{
  "attn_scale": 0.177,
  "lr": 0.0074,
  "batch_tokens": 32768
}
Each number is 128 + 32 x the weight over the matrix's rms, rounded and kept within 0 to 255. Layers, rows and columns count from 0. Numbers have three digits each.

# up: layer 7 MLP up, 512x128, rms 0.227, rows 350-369, columns 64-127
# down: layer 7 MLP down (transposed), 512x128, rms 0.228, rows 350-369, columns 64-127
up350:104063147148158174138169072112154087153124130187085123136172126176159165127172119140127117123130115130158089138135120136144134099147188085109144108114115107069157114109138156095110145125165161
down350:152157129112067055104141199160116154145122075091075099190098170118064091133082109106113121150123159123100128159082131125170142118085116131139121119071117133178155159118095101111174137171119083
up351:101112113083089089111125128151214185133149094177123064111197141150162071112142111107139101103097108113141103096096165120168136131120151118116112107112127110119136064087035126086128091129070108
down351:130087176068085172133111207159131143181186119142174083142129136181061161146054161143141170142118120082157115129120136120169139177162112125110180119121098065147146125117102149168176075126123088
up352:087107082115107133141143101129171128099199125103123138189146118103116109137106123102117172089155124124145126130123135120130173128107095127096111161143119143114109108115145149130133153114090123
down352:180142148141123124151120127111148087135114119107120166108063131169124101105078130160123119127130087091090136137127125125124121117144179124115126104155160116102169166137170150083130105110172120
up353:116146124181169133136117088137109101178182085163085089070109122175125113151097153096099135137114106145153085142164121143170149113160137115134115162128150147119097182100124221150084112146083162
down353:167020134154098099045144138169113088110051153211082106135075091156115137150072163116156151093063141117073142120103127116125186135142128164126121138132126126098117155141070150079123109145145093
up354:149191191088108086118187131148105125099145091092132158174138146133182108147101067130067122134070129152130090143102111146142174083103139117169138178127107105143174148146144150143161201076151227
down354:114125111086172118130140110137097082186122114118166171120108109091079144193133131104103141098098052178088111108186081106139115062177127118157113173121135102201070186093156109148167062088154124
up355:133098094110118119087128161112112032092123135138128117159122147127121103129103116057188189108111112153122096104114140116204086089070097116126170138107108109122102139137162230052143153131107199
down355:125121185154122151149111084129133162099150127133144139104142095132109119085083102141137102153160101131169134106166115135086147161160114118124098116094153089106124104082084100103092107102127116
up356:077158146112114113120208078153178097110142133156179106143131116101114150097130097148057147133040173050132116139091106131136067167121130161091113091120145160116110189120141108136129104126122149
down356:131152161162139133169192132109119094133161078134153112107112170102195124142111129069064097166085113101120189117133131117113130050161141145144080104158109113178142096087116077084095155113132110
up357:158120127147113132189169105142085104118121123157136130099122080107159166114065156127110131139149142120164099126101116124089104103129195184116112108173125184113073196100149207155134119133048114
down357:126190064124121132149089150145124098140158127176068154083130193143130135135093102129180141164104085143124145088102087105105125159171138187141108123162112133166124103105094126127141145117122170
up358:154186086078160143076077119167167143116153085101075132054107161149140085186069109094022183105083160134110098135158157156117162160150122181128137159139178179094144120123121138135122084093141109
down358:154108162115169149130170114113143118100090083132123167138087110088094134101130144121079153185126153105089137112094134153185102132150188083078188114101106156167201203116150100118109151150108094
up359:140086116129097110164181130080197174164126162145125133173124018087117122135121090186109133050129144128174159127104148159062075161101159117088124113102126147127135154183128109161120114149164150
down359:100136120131118122070150177172160085179098121159138129085110140100160141087121148084100151163127155103112166147075204075124093114111158146066168120100094174139151120157136137099127123133142128
up360:113124148114134115092159139147194136109131139141120135111183129109174084149152092136138130127143103162125107121151113115078098126173106166148150153110140132104135136186102109130101102150150125
down360:141171134167153183163147107138120119190155130086167152128119144168122174161138119125121103129122133119111079110125142159123140144130126148139158151119144146166146106108160145102128136121147129
up361:139170198152134098093167120132154091051093075118125156135077087156123104129138107169115128157064143096127145132138107121117072079079131183163114125159099178123103136086089139145114096068111089
down361:086030087157173170125168131153116076129123121202107103083098192114146125130142156120080139109119191107089142162112112104108146160077090157142211140133101130100102095183099140169109123169104080
up362:103095128182097110153170187116102089118134162110210082131072151126128112118080105074156111079097180166142152119112105076163151100138122116116114175124150135097121107105133083078122119193151124
down362:177139151131136168083126103104173105136124107122169170186127116103096121199158102135151193156113085138137140120118085168102119200102135137107135091095097136146137179132153098072152149165148077
up363:087133101086127133124162150114120123157156133112134192155093144144106128128162159130120190118080159132136141156152060144041171124106072108123106109100172149170062121106122151152149145109135172
down363:192131115145137097072126137154156151079143148176133085132166160114094139127106114105169101088092166131087078104140145081094137069193171112134120102129135151104154121167125126148127101179162101
up364:159093195163127143088125105197164056183122209146136163120113096149145086155149142149143142133126051144106127162101103109122087135128131176099112179125140159173113159081139108146116152118191129
down364:085162195087142089180098122186114127113133157134188098121148168111147103130096166131153137130134089142092083093158129095147118159086086125107119128121139141151150192126164152133138098120155143
up365:151136124102181114063110106134138098155172121134105187072136049141095133124066148116131093101114107093129080142114070135131102092139149174141152080075165132120143124105152159086099206137119161
down365:124074079077104098153107081134161121117156100071105117123051150127111164094089127074116107176123168179153151166126116152152104107191174093146116083098064191216099140152142045079099160153107153
up366:225122142138144086166138210087187167151166127152135104107121174168143162145049106084118182139118179131135111100127194108133156146123065135145093092161073173129114089119122147149048110097201136
down366:084154162116113117130131094095126094104191190124145105145073172166119159119111067079138096087173127129137118148145105086160132153144123109124133135106083153117090131133135106073079133165094094
up367:093145106121050125124120102083135130079150111101117108098109128144130095151163101170104132110101125111116168108121143153145094156083115140112104065100107117124122116103122111086068121147114146
down367:143090160131154130098125125191100098102162121168108147142107159131083120083076140119096111131095161082140121116146109099150153147193152175110128131128095129161089142109140147124173101092143175
up368:134108136081139129114156143145079141082124136085042141164159165168169116071062124141102139104174160112132105117109116152090093091146118149095101074119147146124192177147103116078106179214069167
down368:124098120111189157150104132118153084147108141152138104160146094179084192042097139092116174124111115111153072127097204083112119156180127108121044102045188132108173111199132132123063177148107128
up369:119099116079126114135116150129138116132149120182179142128168204183163086141057135156107164108077176167095127136108167136115091164150111154143101106127163136098083166171135157139123094127101061
down369:086081112153104107087125126160093139163042141141090127166137131105162128131142155102079117135133071168070109151136105119091149107143071142149117115156147143104113152113163134131144150210137137